{"n_layer": 12, "d_model": 320, "n_head": 10, "n_kv_head": 2, "head_dim": 32, "d_mlp": 832, "vocab_size": 9535, "activation": "swiglu", "norm": "layernorm", "norm_place": "pre", "norm_eps": 1e-06, "positions": "rope", "rope_base": 10000.0, "rope_fraction": 1.0, "qk_norm": false, "attn_scale": 0.177, "bias": "none", "tie_embeddings": false, "parallel_block": false, "init": "normal", "init_std_qkv": 0.0213, "init_std_o": 0.00435, "init_std_up": 0.0213, "init_std_down": 0.00435, "optimizer": "adam_variant", "lr": 0.00105, "beta1": 0.9, "weight_decay": 0.3, "lr_head": 0.00842, "grad_clip": 2.0, "warmup_steps": 337, "schedule": "wsd", "decay_fraction": 0.899, "decay_shape": "linear", "final_lr_fraction": 0.0, "batch_tokens": 131072, "seq_len": 1024, "doc_mask": true, "train_tokens": 853200000, "steps": 6510, "dataset": "wikipedia_en"}
Each number is 128 + 32 x the weight over its row's rms, rounded and kept within 0 to 255. Layers, rows and columns count from 0. Numbers have three digits each. The size before them is the row's rms in percent of the matrix's.

# layer 2 MLP down (transposed), 832x320, rms 0.0333, rows 139-202, columns 0-31
095:142147079137111100197119169186179129109049083132113139130150095111114094156138129114136036128146
103:098111134166187132118101150113139130137076176152120153103059082066142086073131139085147114153143
092:105120070099109113136097108156141111167153137093090184121145097192167215110117088122146101187121
107:130136108153147127117134109067143126163088155072178133152069135065148104127125072154082145176158
095:117122116163114144165150123113157112105148139164191207091109119130139097131179125127189113118114
098:147197077176102096184145130116173061092106099191049029108149134091129054167122107126144125156088
097:116186130095169116181147138095140146149152084136117144070152106086153193089149118200115101164086
097:148137112134142157138079156190178168103146087096164118122112125136120141148130090066160136105130
098:131128121130075136129096088109143175093106149075108112103175120158127128140107139094077119144120
099:156076107181109152101189165181125143178154075075136101159161146162077138141056101136167104133140
098:100104143109167142116103164142079129136100117126159162146142102097159176151130098177165095097168
090:096084149109122132127193160185132108113158183053175085150121125135113155143094127108158099119169
104:160131145142149103140139115148178130170141113157187171131118152147203079098121105066112080090104
090:124143141087174169162185121141162127152133139086145134149141125127183079113149134109197152167198
095:099124138110132133110125109112052183094107106173119102107153169100137178158108139163048152088104
092:163183148127157149083145119105121100081163126171145113154180093092123105120101110157085174105092
078:115171122171131140168138135120161148127099126098113110120127139096040108068165149068044107162156
099:036151117142127122117108096117108142104125116102174138167113133144152113169159093169125129102133
109:146158123102111132101085126118187178148093131157087111187124128126114122205105129154124164167125
102:115076138101129090139123061195141094126166139124101097092125153106096188146092101093105157168101
098:104091112139094046087093155127145129146141085110120096129136142128123108167147149134105101094137
103:117126153081127084181145088101147153109070090210091125081144111088109132146085106141130167178117
110:139125163153173203134150173119106133114163150124152150128093085081121116156153189155126139105192
105:100129098208154102121078087089163146095182140104157144107083127135188123087114103117125132099094
096:139175113138145105166088103155162093192085067120132106097135106098123109103147117163178119126096
108:112123103162139077083122147124185137201167146039106173134142102100094162123161154115168128080213
103:163091101103191079088088102102152148065117105096089146119121143139122127106123137094157139171086
097:134107185122078109160099177191155120129140160082152090130099166209140099146148174099135154105137
101:121121133148157077141149103109150096106111109172115080096101135166136107149077157129095170124133
097:110179161149096101136102204141138140178155083145158116121149178123125086146109127111141116109151
107:110107105156141144140074125096098141178128122111110139087139132087113133120129062173141087131137
100:129158166123168166152150107156098075157127148110134151132108143113146133123113103143176109157147
095:104068138137129075143064148096128121179110115123190108151104139124136154156113147113137090120151
093:126111147136093132148146153113141091114165088127135129087119127121160136156074114109147190101111
094:107092160118148067185095137142089145153167111075171139140084090098166145145106100135185106152151
097:178166097112168128142106103120134146118123150125214127131101078115088137162166103163126190169143
104:171075124156170077158129114099062051096148139085122125131224131112143139158126164114160122166126
104:190110115143120136135138120137152166163092111138114086122121093119123136145105124139182076139113
098:087116154065130065080111117089057127169116088095110123089169042109149159138117150138084069128142
100:089134154147163182162189148173174122148139124074126160183140148135168117086157192120120124169145
098:109082110081099139147197149114108132088144164169157128140131165127033117121154137131094092121100
102:107132164161080169101142157125177181176175080156149161165094152154150095150109120140094133135082
100:134093088151136156094076112168152102094173076125134135175112101127059125110175103110137116104144
110:155156171151144111174133090169132181132163139109165141116143102154143147147069121078120140117183
100:102086164145077123083110136072163141079146082103110203108169082132122103178146116168110169148150
099:130163143119142101088180081072070121157128117085104139157156097156130141133147109112159180110110
105:150159170119105157083129164111069103175144141155093192111164152167133119147079093137137132125110
106:074129127164123136103098083115095144122155074128137134151082094143125140108207134083133147090096
100:201092118080123140124123158165134140142101095133087039078069102140107120187168099152166165142189
102:109141111087121121167153143108145086120079137147141125146160100121195134144188124086057135131146
099:080086164070185104194153126137132126143095104139119145171138160112130119145123162062126166160194
105:099132167126165137149116074054095156118127142155127146153141097068058080120165106084109164105100
102:123156153102117108144109090152091121114122093177088111097134137125094139138137127114130096173112
103:161132104139091108118128192111100137156146110129124101151092108159161108132138141158150186111189
097:086128142152088127117151173162064139130110129094146147151117129153152126118094132096130065110090
109:098165104137172156115112136123131116147077118115083150131111141126092126105105117082147104128135
098:123099064078112125114112106129140200160129087163117099099145103192090137102072101122123077151058
103:226093132096158125129160167191090131120132188143118082151149145153174122152091143126129100117187
096:120214089125125126119109167136096103152141140077121156150124132104093129150101105146032124165105
100:149145081141103099133169176127107142066125163077070119099110109110146055142114117131107171153110
108:115135121139147177111135135092124112195173133129119152175158136116099119104112137229105096117122
097:144167071146167121101142106152162134159147104181137126125086148124140153097045110123159144093104
102:147120115116138165156142168102167125140124203164156099165131094141165125092123199157093135111142
105:163158157144090110107164160160134113147150163079180162120130138098129105082134126152109103102136
# layer 2 MLP gate, 832x320, rms 0.0404, rows 140-203, columns 0-31
116:119129099105159127147141138118128173203164132153195150085140127048115151255130128148118144122153
083:114112125128115120143090154125124172126162153120096113107139118145197200162143102178106108162151
104:085185163171170161119112105074150132157100154080117118081104148110141169102106086119079053183150
091:089195132109048074084142115161178110123140120132102113147081105083106066153096123132166121149154
093:148138120158067134116165134067119080142088143187096115080158137140104109129092177160135094096156
098:133132061137166095158157085122133115177127111122099086149129121168098111094164090158130165159080
112:132113144127205104196148083117111131172094099175158049033099110096103139135091133184161096130137
092:127092138136174113148095170142076161127153182102186115133107144142100127135163098157099140112201
109:130086084155181152194160084080100106155138150069137157082164098092095137160142152093137085148157
104:135093093128139119162125129122087141137131149113132123109162122103111193098103155151169066134130
093:110117159151085177165066131161156163128122162105143146155103123136115145133133075109138138162134
098:139082208189145123121111132078172116157175127103128148177075184144138168093120103118134098140129
078:097166052129197168105112118144120134143139073201119069085077102091100192142137156087075080138099
090:115123133088134131130063093180170135146121162043154129155069193119157154159167074104056144163151
078:085103046129110157090154094148101146073104121117167122132124051106097205179144145170081135051065
086:072137178190140118122103162162161114175138039112090106122072071137090120128113118103068147166136
104:188118100121118137102119091115138125125104081159140123124110114159133086126147171141155156177149
120:158099139167116144114125130166185120083115075199141157086105126123130166133135100084143055098155
108:149133135117172110192140154061108129142115097068152230164094147134178058156098122189127102077165
104:211120098140086163107092118168164186146175170127110164109117135188126142113121039089206117075150
099:069159149113140102102091162085151130100076102181152116090112136115169083098151111112032126139184
117:151116123127069159147157096087153123093127181184125174042099190112142108125113063118173113133149
105:087184141122109110108105132102116102114098108096143094141091116108121089200119110128082169154167
087:101156094104133155092104103111098200104157115090093117157109151152122058129123063113129148142173
114:137159144080121131144110156094175077115075137135137167054136127132145089119098126126159112136173
096:133080128107115140124131100091105119214126174071142077179100142125112137120144100078203137139133
104:171109117104093097092143148160151148115042106144124121098103102145129103146129158091073109111125
118:143126094185113146063062127116083101114132179108129172129074125118170135150150098110128112137174
095:113125151170145154116163160128164167194156115083201062140195151135167174183092131104128156166111
096:112130119156119094134101147106119076108140171129119169143096163173144106046118071112159143186140
107:136091141127172185124112134124112120189141156124132091079076176104135182111129104195140152146104
093:111113130130133091114058156149124127134044110088138094094061140180135183200133117168058079124157
086:163097154119158127155126141124126109154164082142137122095102141123163125090118075101133147175182
089:131173120168080121094147115135143136132099190175090052126127150207140134121169095093051166102128
095:107143114051132194102164112179146098135161135059130107139177183094163159116183118039111108147117
091:101151102192184098048111094186151196207157106118134092092124078120142227118096094173069119148080
120:112105147107120114131120126085158061166146128093176176153089144168223115126124101112115135128152
102:175163134091148094156168115069145100141188118142113108083120144084166180122123180162161152114158
093:155137183141128098099176105172124076023132134112175204160146142115120125087141085094177113114170
092:132185114127153101113094154152162105131123069122125104083104127096210133100156111156120126120141
099:145140110101195129149188138169154116160202102089138144203178116127114075104100149172114180128095
090:193145095177104139137167119164174121160126111067145121109181135091133145076124073143130141138143
099:080096215125136082120091149082154111135148097188095118047166156141141126143072121118119094127145
099:166181103198097144073143109174087106127187151153144192113095144141131149081130133066142102090180
091:099097144171095146139107112163155101127172102133143161129151135095141201131106141101108113101144
118:239076156090085101175151104093145120084122141119155160119115110110115131124073129127199067097177
110:145079128108060087159212132091161124159139145140162150113101147079098106132125140181149129152191
099:151124099110179155101156082143160165142135166095128075192157158106151124062107165157139179134143
110:064088121108126130151135070165117093154193120095153176106128144128219172145123106126120118064062
095:180123145113171115157184088113132122165141140106167137142190141127160111177127122084148149190165
092:082133176188141136108115077114127101102089077135162129135117098070091130134108142128129176098134
107:206143098139107110146111114140110171135143082099060076083058148098142211202132093133105121154167
098:122117134117076108176210137107127121098160156151141167077127139160108119145090105085201113000127
089:098120165145040114115153100174152173151132157174112186109109136120144181096145118102087081126186
110:077089136151117138236136126055112138139155109062140058148136131133110071119137181186218081113140
102:169187112121118116108144112145096176188147081148157094153115125177108093162151135125119197128118
103:110159150154076135142170075093117080119141175082079126090089156219171144105186085099126122159137
091:189168125074131137093143136065104113096097209202058120034128152107115183109119126151160062123158
104:156090066070124176114049097097090160138104085125137181157112131139174150100082128064098091121102
111:132076176109129120140091104112175108061186090150162099104124154114172107128084160154152079083166
104:104150119128137135117103171101082128156105181119105091112182124102096101119069055117127156111155
097:139105124171095155143133106156168117139127130096155084064128128140146141093113150135144061135199
105:121109079143060096126103134122189117153114108207142106067151142134127088166176158127128097115177
093:140092096120127094156122149119135126172124143045129148133217110187123161174097105077140165132114
# layer 2 MLP up, 832x320, rms 0.0336, rows 140-203, columns 0-31
104:144099132124090137127129112195125173151135134124134172171127131137133118168126117156142150106129
090:213136132170119091159122123104121112104112101101062149130122131139098054081088149130112159112142
104:180116088191161157092105104157118176154170134170125180157067143138109118129125129171102229097125
096:175097153132125099077094105177118087164151114087061119154142143073114121102079138153133102162135
095:142126079113156097152144103164132096115139146126117099102102123086151143109124074124196124138127
097:124108219148173150102105125153183066113152077136118172145145106094194054108146165114162151139118
107:087126142086105143162128146155132094137142150114170177151129128106098076146089127137088141112152
093:124098119109158154135092176085098197111116187092176079135187119161144155137110120115111154165136
104:097162118182081147104123136072143103110103156160127173104172047124095156173110123127113106122120
102:182102143115097150173150101004130105146153139158135104110191115155058140112120109141123087132132
087:092148149130138140161153140129173141158156170138087106102139146159058157171108148152159113120087
098:100145124137156123127157137109163145121145171104171163091204091151139040114147095063112115103160
087:140117113166085085112082114122159133092109147188138154060136141131080218154071091086069103092110
097:120109113127125081065109136119069091115135121095101179156159133107084146165121168145125162171161
090:092098154156079121092124140118125168178131140103071072118110122183096174156118152144167115125109
090:168079112082163137101137113103136118158080120118149130144158154157139096114129185140185128119147
098:114088117103132106164120109094102111115112094157151133105166086118135110160113188157121096072083
108:101105103119119121096098110153132135124165110151177140075136126126147123084084148134116112123158
104:140105129074152145065116126158126163151170166106115123091157106148106116175095130076108179137141
097:178099174158115139158163150137174142152103088096133166194148126134173031081124080146124110159106
102:106157055143117142146118112124080117129076109115101105208128173138096109143172154134071147137182
109:104170198109157171150142194084164139133198099125190131130063094156073110085137200093163150124125
106:084097092146136136102087125134106133099153160122118146150115146169126111065074106127168107170130
096:098109185160134168140108153104104152145153124112111102154108147130146117174101124082123055118223
107:102134116122130116122131090116128094114173148101111155131122149119113177182075110150134070095125
102:159125202134079128151097184099168169064122158120095175109133121183101116097089129111148082103126
100:203058127110095115108148134145147142151109065175101174161180191140136122131175159113096139107155
103:113096152081095167114073173108138118075142159095114154160158099096162110112098114079113108059134
092:141146134116101075128126145133078077152175078179103194100102171173087055107152084106154106078176
104:119081098166122125140156142109081122161143157164060121108099132116142117080097171151154143083132
100:129126110126098148159117106093158155161113199153105121173199146169118127123083118157123156132133
095:102098139088087147060136120135187087154156143119059139090118162125176123133143077058184208161109
085:124155110146070150079120159133117103109132136154147128129146098089068178161112164149152172050106
096:099163101128078145075104168116117157103094084109094126095132156105099088115120099122112153095161
097:071130138069077157152080193098161127096102147159132165162154120136053119147164139187127147099147
107:104175143080188150116170135082121096165069189145131036138113141099168100133118187140147107095101
104:182140141165141165183106141148122128093161175110111060106157074120115117200129145100164150142153
101:118167151070145074071118177127089120130148082107054173122122139116122107162170155134104108102146
100:098121148146127115128170171153145086139205131132090158159106142127168158146127116071171069146183
100:106162098179109135127092133187135197106079114147139097138122104118049132124117118196116159153114
103:135140156193094195173113131157174129077134101110057116125069152157103095111100074088080188176126
100:112082136102132110120073124078112148073122132127098127139098145156056132159168117077113101148111
105:167142146189122137169142147197172201138140172074146108204112121169105138175111077144087151104148
099:181175147145100131112124061143109187096159038117126155131177118098108114149132156113088152158120
102:158165146146116125116169119070157102059131115118104096140100155139186135155108080053134156134123
106:112108192204122127152122170098142156112172133152087100175114151097174124138135088164123118093163
107:129104125145140109082173123101138168157162141086113111121135119113117112107142108180117124147132
097:155099086120146117128136150104145109119133150135114106019121121082059185112168141066113193132159
103:096112095078121120160127094087080109073157102171137188109112101131182191105095119187129106101162
100:165071095065164132148092138109142194155127104111180076117098137107126093180119146190133129092164
105:169111139112108098125138176158152071144156143089135157132136191111158113126099142181140119087145
104:151141152141168130118153140137204123094131147158101118159144140133094101138115135129133133140172
103:133157089148086139140150089065109147129104143117136108148123113117095137100137149168101192043175
087:118147119104184114105128174131117103137158129060135140174094128193111094162086050079101105109100
106:083172112058142132139160162111067099210134147114111106163121145120151133159151136115116146141116
100:155184159148155166165159120093106162121184150149150076151077131155169160078126151209127131087160
102:148177157118121119100166175097121114129098145151087071072066060145112144111128171104123143166065
091:166212107063107110125162141143086135101123178146098156131169117076146159132161098140113138107107
099:109154109116104136159164132086127114106133177099105124146192071142092116097123169128160103111103
103:128105131084157167111117146113188098099225158098133125121091157173129107090140178135134110139133
098:126144158152068144146124165097116134172151092061100101148121124156147111218140137138121128185172
101:102143131136107113037100179176147050146137131123097111120086113158188096167154100121116125164153
106:156131166105078078115102174164170141122111083146156150125092137096122060148148127147115134117114
097:167118125104116117084069149165112108078120159070178136139143087065160115158127129148127185113176